python train.py --n_layer=10 --norm="rmsnorm" --norm_eps=1e-05 --rope_base=25700.0 --rope_fraction=1.0 --qk_norm=false --attn_scale=0.125 --parallel_block=false --init_std_qkv=0.0156 --init_std_up=0.0156 --lr_head=0.00455 --dataset="wikipedia_en"
Each number is 200 + 30 x the weight over its row's rms, rounded and kept within 0 to 999. Layers, rows and columns count from 0. The size before them is the row's rms in percent of the matrix's.

# up: layer 5 MLP up, 3072x768, rms 0.0352, rows 2237-2253, columns 672-767
# down: layer 5 MLP down (transposed), 3072x768, rms 0.0325, rows 2237-2252, columns 672-767
up2237,110,186,248,208,152,248,199,198,160,249,228,181,198,176,180,224,180,195,188,198,233,161,232,200,174,180,222,184,183,152,217,230,211,204,205,217,171,214,211,135,239,234,277,200,203,200,231,243,186,194,182,250,182,158,184,177,269,210,169,215,203,251,156,145,171,264,229,174,200,197,212,193,181,194,205,193,147,197,218,246,169,187,227,207,184,194,194,152,201,183,234,213,208,180,214,165,249
down2237,119,211,205,261,209,204,236,175,189,201,222,257,169,177,190,197,150,176,220,181,223,213,162,210,231,186,222,244,231,211,257,211,171,190,261,151,177,228,213,252,244,163,147,222,124,154,227,174,199,211,207,199,166,219,234,193,122,234,246,216,175,240,242,247,186,195,210,209,182,189,208,222,245,191,193,261,216,196,173,159,225,189,207,194,171,199,275,196,197,175,189,215,146,208,196,200,180
up2238,102,158,256,231,175,247,215,210,222,238,218,208,221,235,175,183,176,188,159,222,185,199,233,211,225,196,228,247,199,180,174,243,160,248,214,243,164,249,226,217,183,178,204,235,163,248,212,204,277,191,211,234,229,172,138,180,154,175,222,204,179,208,193,193,209,218,246,207,234,185,200,196,200,185,154,215,254,186,200,183,237,172,181,178,217,185,191,176,180,201,216,219,177,229,177,229,221
down2238,103,189,187,221,218,181,233,216,180,194,161,168,205,213,241,214,210,198,179,155,199,181,171,182,149,218,207,168,190,202,197,250,176,206,200,165,179,172,211,215,198,233,180,169,235,216,202,204,219,247,239,157,181,227,207,197,201,224,172,133,226,198,248,170,142,232,161,174,115,229,206,167,190,237,156,169,191,256,257,187,188,203,223,198,201,198,199,232,194,224,206,210,208,206,246,143,231
up2239,102,177,217,228,190,174,235,185,199,212,210,211,229,177,216,183,164,240,169,194,199,290,227,223,246,157,219,196,215,230,198,183,197,184,201,180,200,214,242,218,242,236,205,232,148,222,168,222,238,214,193,197,214,194,192,203,182,163,221,217,186,218,174,182,191,179,200,184,192,223,200,195,163,214,168,200,172,165,211,162,186,158,229,248,181,249,184,144,238,230,247,154,245,194,183,214,202
down2239,102,242,150,217,196,263,165,154,198,169,189,205,191,221,172,194,218,172,216,235,184,213,168,183,222,195,204,239,221,198,253,222,165,255,192,210,224,168,167,205,158,243,211,202,139,158,231,246,169,243,187,228,178,142,216,221,157,172,210,213,176,188,198,160,187,192,144,193,186,200,151,189,204,253,250,220,212,175,258,213,245,195,218,180,210,213,223,159,197,225,203,221,248,168,239,229,185
up2240,095,220,178,197,196,215,234,243,224,193,128,243,222,144,197,239,228,135,166,175,181,264,197,196,175,197,204,175,187,225,216,165,227,206,192,180,247,234,187,174,252,269,187,189,214,205,180,194,257,185,203,195,223,276,121,242,246,164,182,195,192,218,153,228,247,254,241,206,211,187,174,165,185,206,207,195,184,216,189,141,199,175,182,242,211,149,166,164,192,215,179,213,215,189,202,197,216
down2240,095,171,210,183,168,162,183,154,149,179,226,156,150,246,191,174,169,185,194,193,208,187,228,185,245,174,156,211,234,192,227,184,222,205,180,233,186,188,281,221,112,170,192,183,179,263,194,155,131,166,207,224,205,165,195,239,188,218,208,197,157,215,219,198,219,145,192,251,182,209,162,212,180,199,220,231,183,149,194,168,202,204,170,205,211,210,278,204,210,172,168,198,180,202,177,243,169
up2241,098,192,182,221,192,191,196,197,184,254,201,160,202,231,165,242,159,203,194,220,197,208,229,254,180,205,220,189,243,184,153,218,208,174,231,211,212,189,200,177,169,204,215,202,212,188,203,157,199,157,188,175,252,205,196,187,135,189,184,217,256,184,216,270,199,206,176,203,181,188,183,206,199,180,198,159,177,189,234,197,141,151,230,178,223,172,214,209,138,226,191,178,150,199,174,205,221
down2241,097,141,201,207,166,212,213,194,214,183,208,191,231,188,227,158,176,162,167,151,198,188,185,195,223,218,208,189,200,148,205,196,133,181,160,169,202,234,189,217,217,207,183,210,185,218,223,232,205,193,209,238,208,189,214,192,235,211,235,220,200,182,244,171,207,157,252,188,144,159,232,154,181,195,234,194,188,273,212,244,220,230,160,212,180,219,250,205,171,198,189,192,193,220,202,181,221
up2242,092,219,157,171,222,214,141,188,230,180,170,218,193,232,234,201,177,268,217,196,178,188,205,236,174,193,237,215,219,228,189,162,171,203,214,215,203,186,172,221,191,222,251,221,214,196,220,233,211,160,185,184,203,198,210,263,168,149,258,187,194,248,217,203,141,159,220,171,190,187,232,130,221,230,168,247,187,164,157,228,168,165,195,224,152,178,183,155,221,295,178,218,216,187,204,226,177
down2242,088,193,220,204,196,207,226,193,270,186,222,172,205,213,205,201,211,192,243,121,174,203,185,217,158,223,208,192,226,232,194,201,192,146,169,275,197,198,229,170,161,198,189,189,173,232,220,145,222,201,202,130,223,238,197,167,232,235,163,176,200,153,141,174,326,206,222,167,180,262,176,205,226,180,251,186,229,208,199,197,259,186,153,184,211,185,201,235,200,172,168,185,186,150,203,138,181
up2243,104,214,251,123,169,181,199,265,157,176,211,230,199,169,226,204,156,217,259,171,184,193,220,217,163,199,239,158,216,219,152,200,182,172,206,199,194,208,216,190,162,202,263,206,186,228,142,204,156,184,178,171,218,235,162,239,189,155,203,170,185,174,242,202,226,222,266,222,251,204,166,202,164,194,159,206,190,262,158,203,182,205,148,192,242,169,121,173,203,224,179,171,172,242,244,217,224
down2243,106,181,233,164,212,191,249,159,193,201,164,191,199,177,197,240,210,163,170,194,221,229,193,222,241,248,206,153,200,171,230,219,224,233,233,165,244,202,159,239,216,233,201,170,253,158,247,188,273,235,169,196,179,135,219,175,169,136,193,190,151,207,186,220,173,180,212,171,191,180,196,211,221,171,154,224,164,175,238,196,173,173,218,181,200,208,206,207,211,209,155,151,185,202,185,209,232
up2244,099,188,185,197,170,205,194,205,156,247,168,259,214,154,186,167,171,188,195,176,212,208,208,159,188,206,180,163,202,169,243,237,174,202,148,215,178,243,251,174,203,205,186,216,193,202,160,200,188,156,178,244,194,215,185,171,217,234,204,182,237,181,189,259,192,202,134,188,248,181,191,188,249,164,169,220,217,158,155,160,195,130,197,241,212,233,149,204,189,179,178,213,185,238,174,197,160
down2244,102,183,237,227,245,176,171,193,207,182,211,192,165,252,204,180,245,195,171,195,153,255,204,227,239,252,218,160,237,198,151,190,206,195,229,183,229,164,235,202,225,187,203,230,128,141,197,164,230,112,213,188,197,166,158,188,221,160,208,185,196,200,205,211,194,221,242,223,188,201,221,216,172,216,238,254,192,200,209,257,239,247,211,218,212,133,156,150,208,245,229,230,220,128,214,214,202
up2245,096,158,192,248,191,175,204,185,188,190,243,157,183,206,223,238,160,208,202,192,251,230,159,223,198,228,250,204,217,187,230,162,210,164,233,173,180,260,160,230,190,214,200,174,220,196,102,201,200,104,202,198,189,161,235,214,203,211,190,209,214,211,202,197,196,230,194,225,234,181,228,176,202,134,186,211,196,222,161,179,251,200,210,193,233,192,195,150,249,219,217,169,225,194,202,224,204
down2245,092,193,231,178,192,232,192,186,212,172,182,192,246,194,166,172,195,190,210,196,159,157,210,174,172,153,211,205,188,158,157,219,180,176,202,180,192,214,223,143,246,180,194,206,209,186,240,178,266,231,180,231,219,172,189,224,212,208,232,212,162,235,194,157,207,187,173,182,186,169,162,182,137,273,194,171,202,237,193,219,146,137,277,165,202,239,198,173,207,187,259,201,193,242,184,161,183
up2246,099,192,178,197,172,192,202,220,196,203,211,209,233,190,251,189,143,192,225,197,190,234,146,226,218,199,174,196,228,231,201,237,228,219,181,254,172,214,214,195,207,220,195,236,212,213,176,269,228,161,188,256,206,262,221,245,159,231,250,193,192,187,216,186,202,210,171,167,194,219,187,200,237,209,183,214,198,151,158,197,265,176,155,244,237,187,248,198,216,220,192,147,174,201,251,263,171
down2246,096,218,235,195,196,190,214,251,179,174,184,204,211,200,262,173,201,190,210,185,223,208,243,170,186,196,221,187,200,197,214,221,208,187,177,206,175,238,201,228,161,221,213,187,189,222,221,188,182,270,176,239,207,232,174,166,254,231,246,207,221,239,187,177,251,170,260,228,168,161,233,211,177,185,187,205,238,221,211,158,197,202,172,196,219,233,221,173,164,170,255,199,239,211,175,234,198
up2247,099,229,188,163,149,204,201,175,178,206,207,187,152,173,195,192,157,163,211,197,153,191,225,246,241,176,134,194,181,221,194,182,158,215,143,251,180,203,178,204,189,165,186,209,266,213,195,186,187,120,179,161,189,171,168,217,169,211,242,225,190,171,170,218,246,209,246,213,188,192,185,190,176,206,181,188,166,173,169,200,200,155,203,172,193,247,189,194,238,190,233,236,150,205,215,228,275
down2247,100,175,193,231,190,160,162,188,230,204,197,194,250,170,211,158,182,249,244,239,196,176,176,137,177,238,240,176,222,180,195,236,186,226,227,190,224,170,190,245,166,141,235,168,177,154,143,181,225,247,219,246,115,198,213,223,163,187,162,159,212,226,213,248,234,208,196,192,192,216,188,192,151,212,190,245,207,216,229,173,193,165,220,214,199,202,165,208,121,207,182,161,234,181,177,148,173
up2248,110,241,184,170,181,172,228,242,213,199,201,216,223,175,236,203,256,237,181,133,216,234,266,210,157,141,238,177,229,154,191,186,229,196,157,221,198,166,194,241,177,215,184,227,206,174,182,194,188,147,181,211,244,239,218,152,231,216,176,112,220,168,201,206,252,205,245,264,177,165,172,194,182,235,204,185,162,186,172,251,193,188,198,146,247,183,200,238,227,184,180,195,216,179,185,171,196
down2248,115,196,151,219,235,169,227,189,249,169,153,248,263,217,244,209,209,289,166,181,204,212,196,174,167,219,194,201,193,219,164,194,164,155,192,189,192,128,203,219,208,216,244,250,185,147,187,233,210,98,266,170,167,239,227,160,183,233,202,205,201,160,180,257,187,161,200,244,194,174,230,238,199,163,206,194,210,185,204,212,179,224,175,219,216,160,199,198,190,169,196,216,193,167,204,161,203
up2249,101,199,219,184,214,289,239,193,192,219,200,227,253,254,230,238,234,168,172,183,248,196,232,165,227,176,202,232,156,197,197,158,219,183,249,277,181,261,228,223,225,181,219,245,161,187,226,170,221,239,210,218,196,238,199,182,170,245,171,174,212,212,208,258,239,200,192,174,233,209,212,205,225,177,193,225,210,186,224,205,217,214,216,204,197,215,234,183,219,228,261,200,156,160,197,206,256
down2249,100,253,177,263,168,223,195,183,177,210,187,217,182,184,214,181,225,187,178,215,186,221,182,200,242,143,236,197,234,184,211,222,175,133,214,163,231,192,187,168,208,175,186,157,159,221,238,227,239,166,262,169,195,194,198,194,255,181,183,203,188,176,177,199,157,221,239,243,140,192,189,212,221,241,229,168,210,226,250,245,173,165,206,220,215,216,252,217,176,176,184,205,192,187,181,106,207
up2250,105,206,190,154,225,254,200,214,195,199,167,168,213,221,231,151,155,159,269,206,167,179,186,175,131,171,178,153,181,205,191,166,190,212,188,235,200,211,162,149,233,194,240,176,199,217,216,212,208,139,182,143,234,180,190,236,199,224,255,199,231,201,222,229,162,220,192,179,202,228,190,229,216,172,183,236,168,196,185,126,158,199,212,195,139,229,177,183,250,201,185,197,194,164,188,181,198
down2250,105,161,201,215,150,129,244,211,241,251,183,236,208,168,195,219,205,253,236,188,202,208,175,143,214,217,231,223,219,230,173,234,188,204,153,157,217,207,206,196,201,178,238,213,244,175,170,209,213,188,216,182,197,193,169,202,161,197,155,204,187,165,155,226,242,216,190,290,225,164,229,191,183,188,160,178,260,160,192,239,202,165,231,184,234,217,213,188,203,192,223,188,137,224,250,187,199
up2251,094,236,174,218,218,206,198,234,183,203,202,156,203,155,187,226,217,237,239,202,205,190,201,232,256,143,194,256,208,200,186,171,154,198,169,209,162,201,163,215,215,220,190,195,218,155,177,156,219,200,189,214,184,258,209,183,154,193,204,212,215,207,177,189,280,250,259,179,215,177,189,218,208,185,185,226,220,192,150,211,148,178,174,200,228,211,158,219,204,266,202,193,195,161,298,214,166
down2251,092,245,181,216,192,149,195,193,236,246,201,242,160,245,163,180,204,171,187,192,212,195,187,146,177,242,152,204,198,203,204,219,222,211,182,162,245,207,194,222,162,176,183,219,236,166,130,186,157,209,166,196,205,208,193,252,198,246,233,134,223,236,164,161,186,198,138,225,162,167,159,176,196,224,222,233,216,170,167,195,214,228,178,232,201,222,260,177,194,170,195,140,257,191,195,220,173
up2252,101,270,171,142,192,177,226,193,181,157,173,180,226,212,127,187,213,232,205,163,213,194,233,182,204,150,151,191,198,202,198,183,157,213,212,173,199,196,223,194,221,128,198,159,221,202,198,226,253,185,191,205,182,216,227,180,224,163,264,216,222,208,217,171,213,212,155,195,180,195,226,168,237,216,153,183,146,157,206,175,161,185,215,147,166,207,220,177,153,247,287,265,171,217,242,183,261
down2252,108,220,213,209,237,223,204,156,258,159,149,167,202,192,230,164,179,189,164,198,189,224,172,212,170,229,242,199,237,170,245,196,221,279,231,208,177,252,165,176,215,168,149,212,164,195,297,215,218,258,200,218,200,191,232,209,192,210,117,204,183,158,200,238,226,205,158,198,222,164,201,233,190,206,178,227,213,206,182,189,248,181,216,224,220,196,151,224,164,237,275,174,167,171,141,175,206
up2253,099,203,264,184,193,241,202,233,161,258,211,182,179,197,167,217,171,228,186,149,192,202,213,205,219,159,199,242,196,177,214,165,196,217,163,177,218,194,209,208,238,190,232,241,245,180,236,181,186,222,176,248,219,131,143,215,205,198,221,235,211,217,136,196,186,208,205,232,169,183,180,230,169,282,184,196,195,193,181,215,154,181,244,164,182,199,175,220,177,237,264,158,195,161,204,258,209